python train.py --n_layer=16 --head_dim=32 --qk_norm=false --attn_scale=0.177 --bias="none" --tie_embeddings=false --init="uniform" --init_std_up=0.0625 --beta1=0.95 --schedule="wsd" --decay_fraction=0.608 --final_lr_fraction=0.0 --batch_tokens=8192 --dataset="wikipedia_en"
Each number is 200 + 40 x the weight over its row's rms, rounded and kept within 0 to 999. Layers, rows and columns count from 0. The size before them is the row's rms in percent of the matrix's.

# down: layer 5 MLP down (transposed), 256x64, rms 0.196, rows 26-78, columns 0-63
# up: layer 5 MLP up, 256x64, rms 0.22, rows 27-78, columns 0-63
down26,112,189,194,155,244,153,183,181,233,208,168,187,202,164,172,128,177,252,225,149,194,172,386,234,208,207,250,202,159,163,213,173,232,195,202,179,175,203,174,180,206,213,133,181,259,185,221,187,193,180,222,184,173,247,189,288,200,157,205,191,286,203,176,242,194
up27,104,130,220,214,198,178,288,144,212,204,188,139,218,156,220,232,121,193,188,205,249,206,158,208,155,176,207,167,226,156,270,228,266,222,137,141,227,223,155,167,216,297,176,234,272,183,175,218,215,162,169,257,208,223,183,211,186,160,123,252,150,204,223,201,209
down27,100,216,159,216,189,202,167,236,204,201,179,241,216,179,237,55,271,283,154,148,169,231,252,211,224,205,213,218,217,245,132,157,252,221,253,218,194,185,192,216,167,173,145,219,197,193,247,153,230,201,223,147,202,217,208,238,190,189,282,117,212,139,227,199,218
up28,112,174,215,258,204,182,244,206,211,211,257,163,143,145,230,262,236,103,178,209,236,132,221,232,182,155,207,189,199,159,286,165,151,147,164,216,215,250,258,223,194,215,211,215,219,220,265,186,175,157,133,213,218,190,213,146,240,193,195,204,191,226,265,255,295
down28,112,168,134,226,164,165,191,271,206,232,175,209,193,258,176,254,139,206,170,253,189,297,227,167,174,223,180,202,199,183,148,241,221,240,163,180,219,170,237,203,157,147,231,248,126,162,253,174,171,200,197,158,287,180,242,214,268,162,212,222,115,220,193,164,243
up29,124,205,130,143,162,211,254,162,197,216,203,186,199,221,159,268,221,77,207,205,206,240,202,215,112,220,186,226,161,212,215,112,190,198,193,191,231,213,190,249,212,197,255,178,152,187,178,155,263,202,191,185,285,199,118,204,242,230,224,233,167,178,281,182,235
down29,124,161,165,220,185,190,174,244,222,234,209,230,136,169,309,227,170,286,189,169,211,210,223,251,199,285,155,203,171,186,242,205,253,189,182,176,219,157,182,181,213,136,124,227,208,164,224,205,229,179,116,207,209,236,223,290,142,179,156,167,187,166,233,267,195
up30,035,146,158,137,217,261,229,91,203,149,167,132,226,201,244,306,219,161,239,261,243,214,211,197,192,180,124,187,124,186,207,167,213,206,169,200,214,191,193,203,188,242,238,212,183,315,224,194,230,190,148,246,194,190,158,189,223,195,218,196,232,159,174,171,185
down30,031,298,166,234,258,113,176,134,219,213,177,202,199,249,233,210,183,269,187,181,208,229,186,182,176,309,227,166,179,176,147,186,201,259,215,209,219,248,168,205,190,214,126,154,273,187,232,260,186,258,188,230,235,192,144,214,229,189,176,204,239,162,184,189,131
up31,103,214,170,257,190,205,224,157,194,258,256,169,239,111,184,234,184,168,250,215,181,242,227,257,134,218,161,124,231,209,213,204,223,178,203,166,159,238,178,198,197,201,315,162,187,211,265,240,212,165,200,239,175,234,97,211,183,132,199,186,240,207,158,147,222
down31,108,302,177,172,167,188,184,278,248,240,253,169,147,157,200,163,233,216,210,196,144,223,198,137,204,228,243,248,260,236,180,190,203,188,166,246,209,222,168,201,246,176,160,179,171,187,186,250,147,131,287,149,273,227,168,178,139,199,235,154,235,219,235,172,224
up32,110,197,206,223,125,191,215,209,211,227,157,203,209,172,151,206,198,118,210,215,288,194,240,189,160,264,156,206,152,178,199,177,208,140,245,200,133,222,180,184,214,246,191,246,208,186,151,151,185,208,116,278,188,218,223,179,287,228,163,166,236,160,248,231,298
down32,106,156,241,211,285,183,261,209,165,134,201,209,193,203,301,170,156,205,151,219,151,169,224,153,218,146,268,226,201,251,248,229,190,214,194,199,254,129,187,193,177,158,231,204,178,273,245,284,191,199,240,142,217,207,250,179,131,237,214,207,168,225,214,200,154
up33,110,196,147,164,181,241,163,235,206,129,211,202,215,278,265,192,145,182,159,242,241,172,220,179,256,167,163,165,195,149,270,103,188,154,295,204,228,139,183,278,191,137,183,234,181,239,223,167,205,198,147,226,212,199,190,221,215,161,239,200,269,206,178,211,212
down33,109,174,182,199,192,161,210,119,208,244,214,152,223,173,137,208,148,203,228,201,207,181,109,181,198,187,213,298,265,286,171,245,158,123,229,258,147,183,183,186,186,205,189,175,295,213,191,196,178,190,200,232,219,216,192,243,186,241,175,160,129,186,219,280,219
up34,036,139,185,228,203,230,251,189,113,187,197,156,214,191,198,253,181,175,207,240,218,298,216,172,223,153,176,193,100,195,239,154,221,193,162,182,222,141,200,155,155,202,278,190,214,237,236,223,295,171,215,238,220,223,141,259,258,214,154,204,207,144,249,196,211
down34,034,228,196,157,252,207,157,315,174,240,170,258,197,235,176,169,223,136,203,202,221,199,204,230,252,147,235,163,262,222,191,152,226,146,104,189,93,274,169,221,196,213,186,197,181,182,153,267,171,194,185,144,214,213,209,242,203,228,158,168,188,206,220,156,192
up35,113,151,127,225,144,192,231,222,134,159,162,187,254,170,277,200,136,230,255,218,221,175,209,207,209,170,132,185,175,250,186,228,208,182,183,248,268,168,206,225,196,239,175,320,203,196,174,199,210,225,211,176,133,158,175,289,174,150,212,196,224,177,256,192,244
down35,112,233,164,192,137,224,192,217,195,207,187,279,215,184,141,207,179,250,173,187,193,224,213,221,187,297,228,163,255,152,153,178,242,192,160,187,216,197,273,175,191,225,225,164,222,219,177,292,141,154,268,216,215,160,229,198,225,168,165,176,246,207,106,270,127
up36,097,175,232,160,155,229,224,228,184,182,160,192,268,225,179,172,203,180,249,254,201,207,141,200,219,200,110,250,220,253,250,155,188,169,218,262,210,178,118,194,147,116,218,195,200,194,191,178,291,179,148,233,176,205,268,235,138,176,198,141,278,179,196,210,166
down36,101,232,146,231,210,210,133,238,205,150,272,206,137,136,205,199,232,179,195,174,279,197,245,244,168,195,250,144,235,148,158,211,225,136,199,131,180,225,219,232,243,201,189,179,196,197,212,234,173,76,266,214,219,221,200,205,190,212,266,167,185,181,259,234,150
up37,108,165,214,245,220,268,212,163,207,171,259,181,257,210,191,276,183,198,206,227,163,148,198,185,75,245,201,216,174,228,134,192,191,284,187,166,171,217,253,149,160,189,238,182,224,295,208,187,200,151,226,213,155,182,225,297,166,178,202,181,217,177,166,162,199
down37,109,214,200,198,262,161,156,208,181,221,178,252,173,211,193,179,205,249,186,136,147,195,186,235,252,193,257,206,145,162,134,130,215,115,236,246,191,218,220,189,227,257,238,199,256,218,178,222,246,177,248,216,172,164,127,268,173,235,179,224,161,257,160,225,101
up38,092,196,216,188,173,184,163,147,184,202,268,183,257,224,179,299,122,157,196,237,258,194,120,145,208,235,198,189,230,185,241,176,191,194,220,204,160,195,152,214,222,192,225,270,124,175,156,184,277,198,126,284,216,208,237,199,194,185,191,185,178,243,206,292,197
down38,096,205,165,167,188,216,179,245,259,221,164,254,191,199,145,191,251,216,245,251,221,192,220,158,235,206,142,216,209,196,181,301,184,255,230,217,103,201,185,184,244,189,192,200,222,169,168,134,120,135,215,132,194,223,230,197,192,192,268,200,198,248,118,176,276
up39,105,242,205,236,139,253,172,172,108,205,144,195,272,168,230,220,205,211,125,220,194,178,219,216,243,159,153,169,222,160,189,185,205,184,146,199,244,149,223,223,224,278,196,218,164,223,184,278,158,123,190,227,121,134,186,215,174,172,208,138,273,226,217,184,187
down39,108,226,203,162,194,149,228,263,156,186,183,204,215,98,96,115,191,225,206,186,146,219,222,251,184,246,238,242,192,254,206,222,244,200,147,202,175,242,193,225,143,225,152,173,163,217,125,210,185,157,262,143,205,296,216,176,194,226,167,212,216,223,199,195,163
up40,107,171,139,249,176,180,164,118,204,210,213,154,174,193,216,210,174,230,246,193,223,174,138,178,256,208,160,235,178,252,241,208,173,162,202,194,294,190,227,256,162,172,269,162,263,271,159,194,205,183,234,216,180,224,163,228,189,182,88,228,261,225,185,252,255
down40,111,182,211,153,194,200,149,269,230,204,183,284,188,199,185,191,217,151,119,242,173,245,212,199,235,205,178,131,197,133,134,233,196,141,213,194,244,169,238,137,188,248,162,258,167,183,140,250,238,173,180,131,244,287,222,193,245,270,197,229,216,210,168,187,208
up41,029,147,205,189,174,222,210,134,173,126,200,193,170,196,212,236,215,158,152,299,255,203,203,174,228,223,111,187,112,197,220,154,198,207,239,189,239,177,202,236,161,210,185,158,111,213,178,209,256,125,120,227,247,214,167,278,213,229,204,231,209,178,220,158,189
down41,029,275,179,198,223,181,169,194,252,197,130,188,206,215,207,197,196,223,135,233,224,184,251,216,151,185,242,163,235,242,184,217,140,225,153,163,258,127,174,223,230,271,214,148,213,244,197,178,183,322,220,110,239,122,181,219,236,227,215,245,180,226,214,216,180
up42,093,179,109,236,174,182,213,234,271,238,127,164,167,192,174,230,172,196,162,245,183,203,213,161,191,183,205,199,208,239,218,198,229,214,235,197,227,241,179,145,239,181,197,122,207,312,184,244,229,151,150,270,148,238,212,225,224,115,218,137,262,209,202,182,145
down42,101,251,210,250,240,206,171,291,188,177,203,214,214,268,209,80,149,150,196,170,189,250,248,222,210,198,157,263,183,191,181,197,155,181,191,181,198,161,161,209,255,229,146,237,182,117,212,169,190,206,198,123,279,174,218,261,216,234,213,210,251,196,204,264,190
up43,114,213,143,220,213,243,196,178,137,232,209,226,213,114,210,215,196,201,152,227,201,210,246,146,210,239,190,199,179,206,208,118,258,214,238,271,198,177,214,220,188,186,160,228,160,281,210,169,254,168,181,234,138,171,175,252,215,220,110,188,158,167,159,161,317
down43,109,258,138,117,208,239,205,165,203,230,194,210,251,258,254,190,222,289,149,164,233,181,186,222,229,211,247,210,190,205,200,203,190,142,192,143,181,218,203,190,167,241,216,119,255,187,185,200,163,280,152,256,218,245,187,234,125,146,242,133,153,192,223,229,162
up44,102,168,208,199,214,227,196,205,226,186,180,195,151,184,187,207,189,225,173,269,254,158,209,127,208,182,180,255,149,126,219,182,268,190,262,165,217,214,137,274,221,151,230,256,150,329,145,189,245,206,185,182,191,199,139,153,240,156,202,161,190,234,201,149,173
down44,106,224,204,204,275,91,135,267,172,202,208,259,139,206,190,219,233,212,205,217,192,192,173,223,230,199,175,254,272,193,162,230,139,249,190,165,164,187,219,221,242,218,226,260,130,221,133,215,244,170,174,137,181,215,171,199,255,177,260,190,184,145,209,262,147
up45,032,187,185,192,162,255,266,167,198,178,212,131,226,208,258,301,132,129,181,246,231,220,227,215,203,176,106,220,160,185,278,211,194,180,192,178,202,167,199,263,188,193,212,176,209,230,207,138,220,153,255,293,171,218,148,228,256,169,169,236,217,206,232,234,214
down45,031,258,215,225,185,158,233,206,226,216,142,121,201,307,251,165,149,209,227,214,130,207,219,176,184,183,210,193,212,136,155,168,244,194,99,208,246,184,151,266,235,170,122,231,215,170,208,213,203,204,197,257,196,232,156,208,181,283,215,220,172,209,226,188,135
up46,098,183,225,137,222,235,205,174,160,199,138,248,212,154,161,187,237,199,226,184,186,192,178,216,186,166,153,221,181,145,177,143,146,203,230,215,198,242,153,172,194,170,265,195,126,222,176,235,237,146,295,246,239,172,180,265,209,238,247,274,292,151,187,267,196
down46,096,192,183,223,121,132,195,199,195,187,184,156,163,217,206,185,218,187,205,243,223,197,232,164,209,190,218,147,235,197,185,257,266,252,207,223,204,192,247,222,161,229,153,247,290,110,208,233,257,292,168,217,200,270,215,153,236,155,172,150,118,252,160,180,213
up47,132,87,234,234,232,225,221,149,216,166,231,203,177,185,206,224,215,205,128,224,212,192,244,150,177,193,160,132,93,227,172,78,251,225,225,225,228,199,267,239,174,177,197,202,222,213,184,194,182,201,232,218,211,195,192,270,257,140,238,173,154,210,173,168,181
down47,125,216,222,179,264,189,246,210,123,155,238,222,225,200,153,161,234,253,116,173,144,190,296,163,232,206,238,207,182,250,243,183,268,159,188,169,182,230,205,216,233,182,166,157,207,194,186,292,235,188,266,195,208,253,183,131,131,153,184,201,177,230,150,222,197
up48,029,159,147,153,165,222,228,182,153,134,231,138,192,206,255,305,193,161,193,267,230,197,158,187,190,174,102,204,168,166,208,179,229,214,142,179,222,198,179,165,155,244,244,238,232,208,178,226,298,131,173,207,199,196,154,253,220,239,213,223,228,132,192,184,216
down48,028,196,144,198,212,229,199,206,171,209,150,240,227,208,179,183,219,223,137,159,153,153,252,156,154,217,246,157,222,236,171,224,225,234,113,165,87,217,221,224,275,163,158,154,201,175,184,256,231,238,211,165,190,159,145,170,147,235,198,241,217,140,156,277,211
up49,111,213,259,202,196,290,202,186,178,205,185,157,162,250,251,246,206,153,221,200,251,248,188,114,156,231,171,248,170,165,224,173,172,244,188,179,178,209,181,215,215,229,186,229,99,216,171,127,242,196,184,201,239,215,228,143,299,264,230,181,202,209,231,156,125
down49,111,198,174,228,245,222,194,219,108,269,158,283,201,258,139,122,214,189,224,221,192,242,224,219,236,154,223,214,181,154,197,203,220,272,138,211,211,163,130,191,220,113,152,205,192,225,252,187,292,199,156,192,157,221,212,186,126,231,227,222,195,211,237,196,209
up50,117,223,246,236,158,207,277,250,231,207,121,138,132,194,234,229,205,176,226,223,282,200,164,169,156,167,185,239,204,166,243,164,173,245,180,228,156,176,195,199,191,224,188,278,214,218,179,233,167,134,133,165,179,225,115,251,274,186,231,183,178,220,160,161,250
down50,114,228,237,188,210,103,259,174,166,189,233,194,150,188,206,119,259,228,131,211,210,248,212,263,257,180,179,198,231,276,235,176,172,200,186,230,184,169,257,197,167,220,91,189,215,178,150,158,263,245,128,250,170,241,187,230,159,204,212,216,189,204,245,192,214
up51,135,179,126,169,219,182,200,208,149,230,145,239,202,156,255,207,218,200,199,198,214,263,235,191,219,192,133,265,142,209,211,117,240,164,183,226,204,217,171,209,204,297,240,226,105,231,229,179,244,251,184,160,216,219,90,227,163,203,247,208,244,178,232,165,218
down51,118,234,171,188,191,213,249,220,197,221,249,166,141,126,196,213,272,217,245,211,207,209,128,166,186,284,191,208,236,208,218,182,222,217,229,204,141,271,198,188,212,200,149,187,137,189,236,197,125,190,248,221,166,213,234,172,181,129,251,103,194,182,280,239,266
up52,107,122,83,228,231,232,234,191,209,190,191,235,178,171,167,227,174,174,196,228,198,184,242,172,181,162,200,228,139,210,138,189,216,193,196,224,114,197,190,140,191,182,217,159,116,231,269,180,240,181,188,145,254,259,253,242,247,225,198,204,273,190,210,141,258
down52,104,161,279,192,154,216,217,262,195,243,237,185,141,163,192,175,205,227,270,155,231,300,205,225,201,232,163,141,207,179,311,166,206,213,218,165,184,171,220,165,169,164,250,184,203,201,130,214,182,232,171,185,240,164,246,190,219,148,135,201,175,267,271,195,223
up53,100,171,235,282,214,215,201,221,204,238,227,193,159,148,197,237,280,211,143,263,167,173,190,161,195,138,185,114,167,176,210,196,191,182,243,122,323,138,266,191,137,208,199,183,247,232,155,222,185,171,183,197,219,181,192,249,243,208,168,187,165,180,183,244,229
down53,102,197,259,178,242,217,173,270,145,219,171,229,142,247,218,154,129,211,212,111,177,119,224,193,177,175,213,192,258,222,163,243,232,303,148,250,211,181,210,194,189,160,157,194,184,190,213,179,136,205,252,196,242,211,181,108,175,187,265,216,205,230,229,197,239
up54,105,170,112,223,207,259,149,136,239,211,190,189,232,127,194,244,167,177,246,269,231,209,286,174,188,219,214,228,203,117,206,243,202,206,266,244,183,240,240,176,152,169,242,195,161,285,208,175,240,199,149,166,210,189,179,168,252,136,149,206,243,223,171,214,209
down54,112,177,209,176,214,148,193,171,227,197,144,146,240,183,241,209,244,330,161,215,212,143,165,175,200,207,186,172,186,205,307,224,181,229,213,213,171,327,203,127,226,176,193,202,197,236,236,194,178,174,249,192,183,190,214,109,202,170,244,206,218,173,166,227,160
up55,125,148,218,172,208,248,222,231,181,142,95,219,185,191,210,218,201,175,145,218,252,243,199,244,162,234,127,193,181,249,234,146,161,147,234,290,239,157,229,242,189,243,165,197,222,279,166,247,176,240,199,168,191,189,197,165,199,131,215,185,263,239,142,238,171
down55,127,248,144,195,167,229,222,176,180,218,274,196,227,216,259,166,262,206,215,220,220,170,225,144,227,253,281,198,256,188,157,166,224,156,191,140,225,141,169,220,201,193,229,168,235,172,205,229,228,116,170,157,186,233,151,268,156,242,210,236,197,169,175,89,246
up56,128,175,142,238,230,222,149,210,208,212,170,202,154,176,182,248,227,218,269,200,211,196,269,170,206,110,147,253,190,172,220,210,201,197,143,224,137,250,159,194,190,192,244,205,205,299,259,252,181,85,204,171,158,257,156,236,241,183,175,196,244,207,165,167,188
down56,132,281,173,280,177,227,185,222,245,155,196,166,164,269,199,269,196,170,177,191,204,215,215,243,191,244,210,169,182,227,182,224,165,280,254,211,164,166,247,170,224,173,199,237,123,150,192,176,120,253,117,197,247,218,185,184,155,163,147,233,181,211,208,224,280
up57,103,158,254,239,191,176,232,75,211,160,266,215,245,200,197,214,175,210,170,233,206,235,194,207,212,175,194,173,213,201,263,176,276,138,167,126,246,190,174,202,85,260,201,130,218,218,214,234,241,129,231,255,170,205,208,210,210,172,179,159,194,202,160,224,205
down57,096,204,281,167,188,144,183,169,281,224,166,226,167,140,173,152,265,155,249,194,210,149,275,219,140,193,253,204,200,256,133,186,241,258,162,161,157,156,182,175,189,270,196,248,293,198,196,177,150,205,232,204,165,182,206,207,198,170,238,245,193,237,179,173,212
up58,098,122,99,194,165,184,164,212,167,197,201,220,276,206,259,242,138,172,215,258,212,189,213,207,197,198,205,167,169,127,232,195,199,268,195,160,189,218,214,190,243,176,167,240,272,202,173,120,170,132,209,283,206,226,194,227,175,163,190,174,233,223,224,104,173
down58,100,251,193,194,278,250,161,210,310,228,161,148,169,235,152,194,176,205,181,257,192,206,162,174,238,178,247,264,175,292,169,229,161,157,217,158,206,218,134,151,233,175,160,186,129,242,219,276,188,157,169,203,165,163,249,187,212,223,205,213,210,158,235,232,200
up59,041,137,203,218,107,187,241,198,211,153,245,190,247,206,230,310,197,211,146,248,207,173,182,167,219,185,152,187,135,196,237,153,228,183,181,208,225,181,212,267,210,215,295,207,182,261,241,158,215,213,185,189,185,254,99,257,232,177,170,165,180,162,171,196,243
down59,043,189,146,164,234,200,141,190,150,193,127,140,240,220,118,202,218,223,201,215,190,262,285,212,160,189,251,238,164,153,197,215,151,271,154,227,190,165,172,204,263,180,173,182,162,197,243,206,291,286,166,159,163,148,246,199,208,259,195,214,199,190,188,178,219
up60,028,172,212,187,159,265,271,195,187,176,238,194,216,177,178,224,172,114,188,274,224,171,209,172,217,216,129,215,119,195,277,152,315,201,236,209,195,205,230,169,165,265,220,186,208,212,270,193,235,198,130,253,216,263,171,224,268,220,205,179,207,171,217,220,215
down60,029,172,170,170,228,207,156,223,212,170,189,220,173,214,176,154,217,180,235,214,174,171,167,156,221,248,249,276,284,163,74,202,154,210,154,200,233,171,175,220,216,170,235,235,171,161,202,244,172,217,309,197,183,221,145,198,196,272,182,228,209,130,144,176,248
up61,112,125,223,197,201,210,237,126,193,224,185,178,234,231,192,210,208,205,190,215,226,175,203,141,229,179,181,229,165,276,292,216,181,158,288,213,258,135,241,216,163,269,186,173,158,224,168,170,209,151,208,176,217,216,222,156,283,260,160,207,185,210,143,206,298
down61,098,203,228,194,176,259,240,265,226,240,99,228,214,156,168,171,224,164,219,168,184,196,271,174,216,199,228,188,188,250,195,234,162,78,232,198,165,198,202,246,226,164,142,184,171,196,269,145,165,233,210,161,183,161,152,198,217,264,253,267,194,183,265,196,228
up62,112,165,199,166,168,223,194,245,177,253,212,179,130,192,197,222,189,207,205,213,239,172,212,230,232,199,161,245,125,173,305,146,200,151,193,193,241,128,132,216,102,156,250,193,222,205,221,257,189,168,160,199,196,323,200,185,222,179,246,238,235,198,184,242,207
down62,107,150,233,220,211,214,214,76,224,147,209,223,175,169,189,150,194,161,302,140,193,188,235,178,181,257,189,231,175,198,191,243,231,145,140,246,170,233,229,263,217,258,173,194,226,189,224,187,144,234,187,211,170,215,231,216,101,247,217,217,174,191,238,211,126
up63,108,208,239,187,195,252,242,203,136,132,131,200,166,184,247,221,183,214,141,214,250,143,242,161,182,189,173,205,199,211,170,249,208,238,155,168,127,248,283,203,220,234,174,287,213,221,224,211,175,219,188,241,152,147,182,273,194,162,120,282,173,205,209,233,175
down63,108,169,193,167,250,176,207,199,249,144,169,155,228,181,204,169,218,218,206,236,162,193,232,179,122,165,200,238,234,216,245,240,233,170,140,253,223,200,197,261,179,217,220,152,119,276,179,163,138,233,262,135,216,224,281,208,216,111,179,139,216,242,188,162,234
up64,100,154,250,189,162,167,219,248,257,205,204,219,210,211,195,207,102,120,197,260,230,140,201,195,137,231,203,161,159,186,179,231,187,204,186,161,181,203,188,201,146,165,271,251,194,285,178,289,209,162,205,111,150,207,195,234,213,150,214,160,176,245,237,178,252
down64,106,219,185,174,250,250,145,168,191,191,189,277,184,225,189,225,201,180,224,171,263,160,211,122,211,170,281,192,269,207,188,190,138,155,136,268,178,200,222,232,232,128,168,182,198,296,187,227,133,157,234,225,250,228,244,162,218,184,175,227,194,171,239,164,260
up65,111,177,228,208,154,248,170,241,190,259,223,164,179,259,308,246,175,221,240,250,222,174,175,256,214,107,158,207,198,127,176,219,165,261,190,229,242,219,202,187,174,210,240,172,219,168,232,236,163,131,210,200,150,243,200,231,191,150,183,239,158,107,217,245,184
down65,114,239,187,154,319,232,146,144,206,186,225,245,218,194,195,97,179,204,199,163,161,236,219,134,265,180,176,194,214,190,144,211,221,139,201,129,227,247,178,220,161,237,203,155,242,198,161,244,242,238,244,141,194,174,185,227,235,255,255,171,247,203,229,184,182
up66,113,140,245,175,217,213,200,198,209,161,102,172,127,189,199,284,286,228,249,244,250,185,144,213,168,178,185,238,113,198,187,206,219,236,256,218,155,192,192,173,168,202,181,237,152,224,259,164,251,169,156,159,183,221,181,152,206,238,214,171,257,227,268,169,181
down66,117,149,197,198,306,254,99,175,258,254,159,140,172,206,166,256,170,140,210,245,226,192,185,173,186,164,210,144,211,241,123,166,216,268,191,183,211,244,234,217,171,230,221,222,168,268,207,279,173,218,137,174,190,203,158,225,199,215,223,231,210,230,163,214,222
up67,054,182,166,190,164,267,206,171,170,210,237,196,180,229,239,256,202,145,195,234,239,207,188,245,133,113,115,274,198,157,233,133,191,186,193,176,271,180,165,172,186,272,269,206,222,208,190,194,209,197,150,284,212,224,164,268,254,230,233,210,271,194,214,195,202
down67,056,248,212,187,148,201,180,139,234,194,206,304,178,217,191,203,187,206,159,148,233,187,151,204,208,232,200,124,199,144,193,230,175,147,189,187,176,212,234,255,292,169,150,121,178,194,291,237,282,268,193,187,169,232,198,252,201,189,246,172,205,207,165,246,236
up68,097,211,163,211,225,206,224,250,184,75,214,202,256,140,264,231,233,128,187,249,187,112,153,194,230,141,197,173,234,206,209,191,194,140,247,158,213,133,232,241,217,164,236,180,243,262,200,202,192,167,234,238,158,194,183,256,167,213,182,145,213,191,248,138,206
down68,101,143,213,256,245,139,231,213,170,267,228,210,221,229,109,168,192,251,247,103,227,180,122,227,228,181,267,226,202,182,173,216,168,217,219,101,176,186,212,240,178,211,213,140,168,197,248,223,207,234,230,155,240,148,184,156,209,234,234,215,259,242,208,184,164
up69,093,233,209,207,135,236,197,261,159,191,213,201,220,236,227,174,205,235,215,179,202,147,293,177,202,208,86,284,152,206,98,135,249,140,219,193,172,183,161,230,183,177,213,202,151,189,223,213,207,200,216,225,191,265,197,155,245,237,232,198,239,168,226,240,126
down69,095,219,250,243,216,129,147,151,195,217,123,219,197,232,221,196,186,166,186,185,131,279,186,220,231,184,278,183,238,146,221,247,186,226,130,226,207,206,208,245,201,184,165,187,193,159,248,150,260,196,232,227,212,161,169,215,115,240,163,255,231,229,173,187,300
up70,113,217,194,199,117,197,189,63,150,246,247,163,225,219,226,238,204,166,234,227,255,132,111,194,206,176,179,250,203,129,167,219,196,240,168,233,240,189,129,251,217,194,195,227,234,199,237,205,156,219,188,194,160,214,211,182,144,191,160,273,212,192,266,196,193
down70,115,202,141,223,149,199,240,261,177,150,182,226,170,132,242,170,166,279,197,117,192,263,213,238,242,180,210,252,260,213,145,163,168,129,229,164,158,205,177,255,171,176,215,192,241,168,185,213,210,254,201,226,229,168,239,113,212,156,186,231,244,231,249,259,189
up71,109,161,184,201,236,244,160,137,138,209,243,152,243,263,182,248,196,146,217,206,203,252,187,130,118,231,202,255,150,222,224,114,194,241,185,229,236,133,212,217,271,218,228,253,256,230,215,142,177,228,200,233,237,196,132,148,181,152,191,186,168,181,197,156,190
down71,109,187,145,246,225,162,230,231,165,158,216,249,157,246,177,197,211,184,213,144,199,272,249,242,160,170,149,198,163,171,172,185,183,203,178,193,231,225,265,282,276,122,230,168,160,216,294,127,243,136,184,181,229,190,169,217,228,175,230,254,191,266,219,203,189
up72,035,140,195,250,120,227,245,123,180,185,190,128,241,241,239,226,208,143,136,294,240,191,195,208,195,152,85,214,153,191,224,192,212,194,285,214,222,203,185,199,179,233,246,217,204,238,181,196,238,193,237,218,210,222,169,264,202,220,216,216,168,112,228,205,205
down72,029,303,218,191,189,212,205,181,234,126,136,284,152,255,175,225,293,181,205,179,204,265,178,192,231,163,172,237,214,208,192,205,206,145,205,185,250,201,175,176,156,216,207,116,203,216,209,151,133,147,217,163,274,195,195,196,162,225,246,270,183,145,222,219,227
up73,109,205,244,162,138,278,208,222,175,194,180,182,212,235,216,217,155,187,178,226,219,133,194,199,254,175,180,281,157,208,215,221,231,180,230,177,176,174,141,236,164,197,199,284,144,218,336,217,189,181,120,189,155,156,186,256,239,234,162,212,164,175,163,201,251
down73,108,126,159,178,186,198,134,168,179,191,252,178,205,165,203,182,117,209,197,194,196,163,190,228,152,168,226,210,234,218,187,181,205,143,134,213,200,302,263,170,251,319,247,178,233,285,162,184,203,190,194,255,247,208,168,254,143,181,174,181,216,222,187,200,235
up74,102,113,250,169,209,183,207,103,258,184,225,188,268,246,290,195,161,207,145,234,172,213,224,211,208,110,194,156,180,204,170,205,270,194,200,159,198,227,203,209,165,208,223,153,227,234,240,193,230,163,209,270,207,199,217,214,261,111,138,177,177,191,230,151,173
down74,102,222,242,206,223,282,168,152,283,205,136,191,154,220,206,201,179,187,184,137,159,178,193,167,168,164,205,198,197,213,121,188,271,172,195,205,182,180,239,190,171,233,221,243,155,126,241,187,171,237,242,123,222,202,281,209,206,236,251,218,208,171,313,191,244
up75,133,159,185,244,182,246,179,202,154,234,208,206,224,148,260,203,181,162,225,240,253,167,241,213,138,189,169,170,190,239,155,233,180,264,205,175,175,164,156,226,210,160,307,173,193,219,159,237,268,158,202,167,212,239,203,335,174,184,200,227,192,210,225,118,161
down75,134,207,209,186,268,214,217,164,220,230,216,134,260,288,220,216,235,185,149,173,193,218,138,137,140,210,203,169,187,279,204,236,169,184,154,202,178,232,274,223,168,159,124,225,178,175,153,266,162,174,201,173,284,182,218,231,216,122,168,229,180,204,206,165,256
up76,105,149,226,226,233,247,231,211,167,216,247,163,197,120,186,213,163,208,162,245,195,121,238,177,235,163,163,228,213,228,197,213,203,219,181,256,181,130,273,232,246,208,210,216,247,198,160,242,163,174,255,236,153,181,136,220,201,220,82,145,149,197,277,209,193
down76,105,277,126,169,182,172,195,161,220,174,172,177,253,234,162,177,265,199,173,177,90,158,234,167,206,170,189,247,173,153,218,226,143,229,149,245,171,170,259,167,178,216,187,192,272,261,238,274,270,241,210,205,227,230,242,210,192,177,219,194,228,130,185,164,215
up77,118,228,170,280,220,200,217,181,215,256,236,150,184,305,191,229,142,204,173,225,206,140,208,176,231,185,135,183,119,167,180,134,252,234,192,248,211,174,239,164,225,259,180,142,204,247,197,132,200,224,195,225,193,162,223,251,179,164,123,189,191,223,120,182,236
down77,121,161,195,239,197,193,210,193,242,215,160,229,233,209,139,215,178,252,224,176,280,268,131,208,162,158,91,189,235,235,218,201,209,151,169,303,233,235,173,256,224,232,234,229,178,153,131,156,155,239,147,181,180,221,239,209,245,243,145,187,231,183,178,202,189
up78,116,189,165,171,244,243,216,224,148,186,200,181,99,200,252,207,196,161,139,260,173,172,237,147,186,193,159,151,185,207,256,133,169,227,178,202,207,189,310,190,168,219,227,172,220,205,200,159,173,228,124,251,278,189,149,291,170,191,182,194,168,239,159,216,202
down78,124,242,242,164,210,237,122,177,169,184,174,175,110,267,243,166,161,181,207,227,244,142,202,176,261,187,182,201,186,207,217,254,251,136,220,269,164,148,177,287,250,158,210,215,256,206,201,155,163,230,135,179,159,231,182,238,190,267,154,214,153,181,215,206,182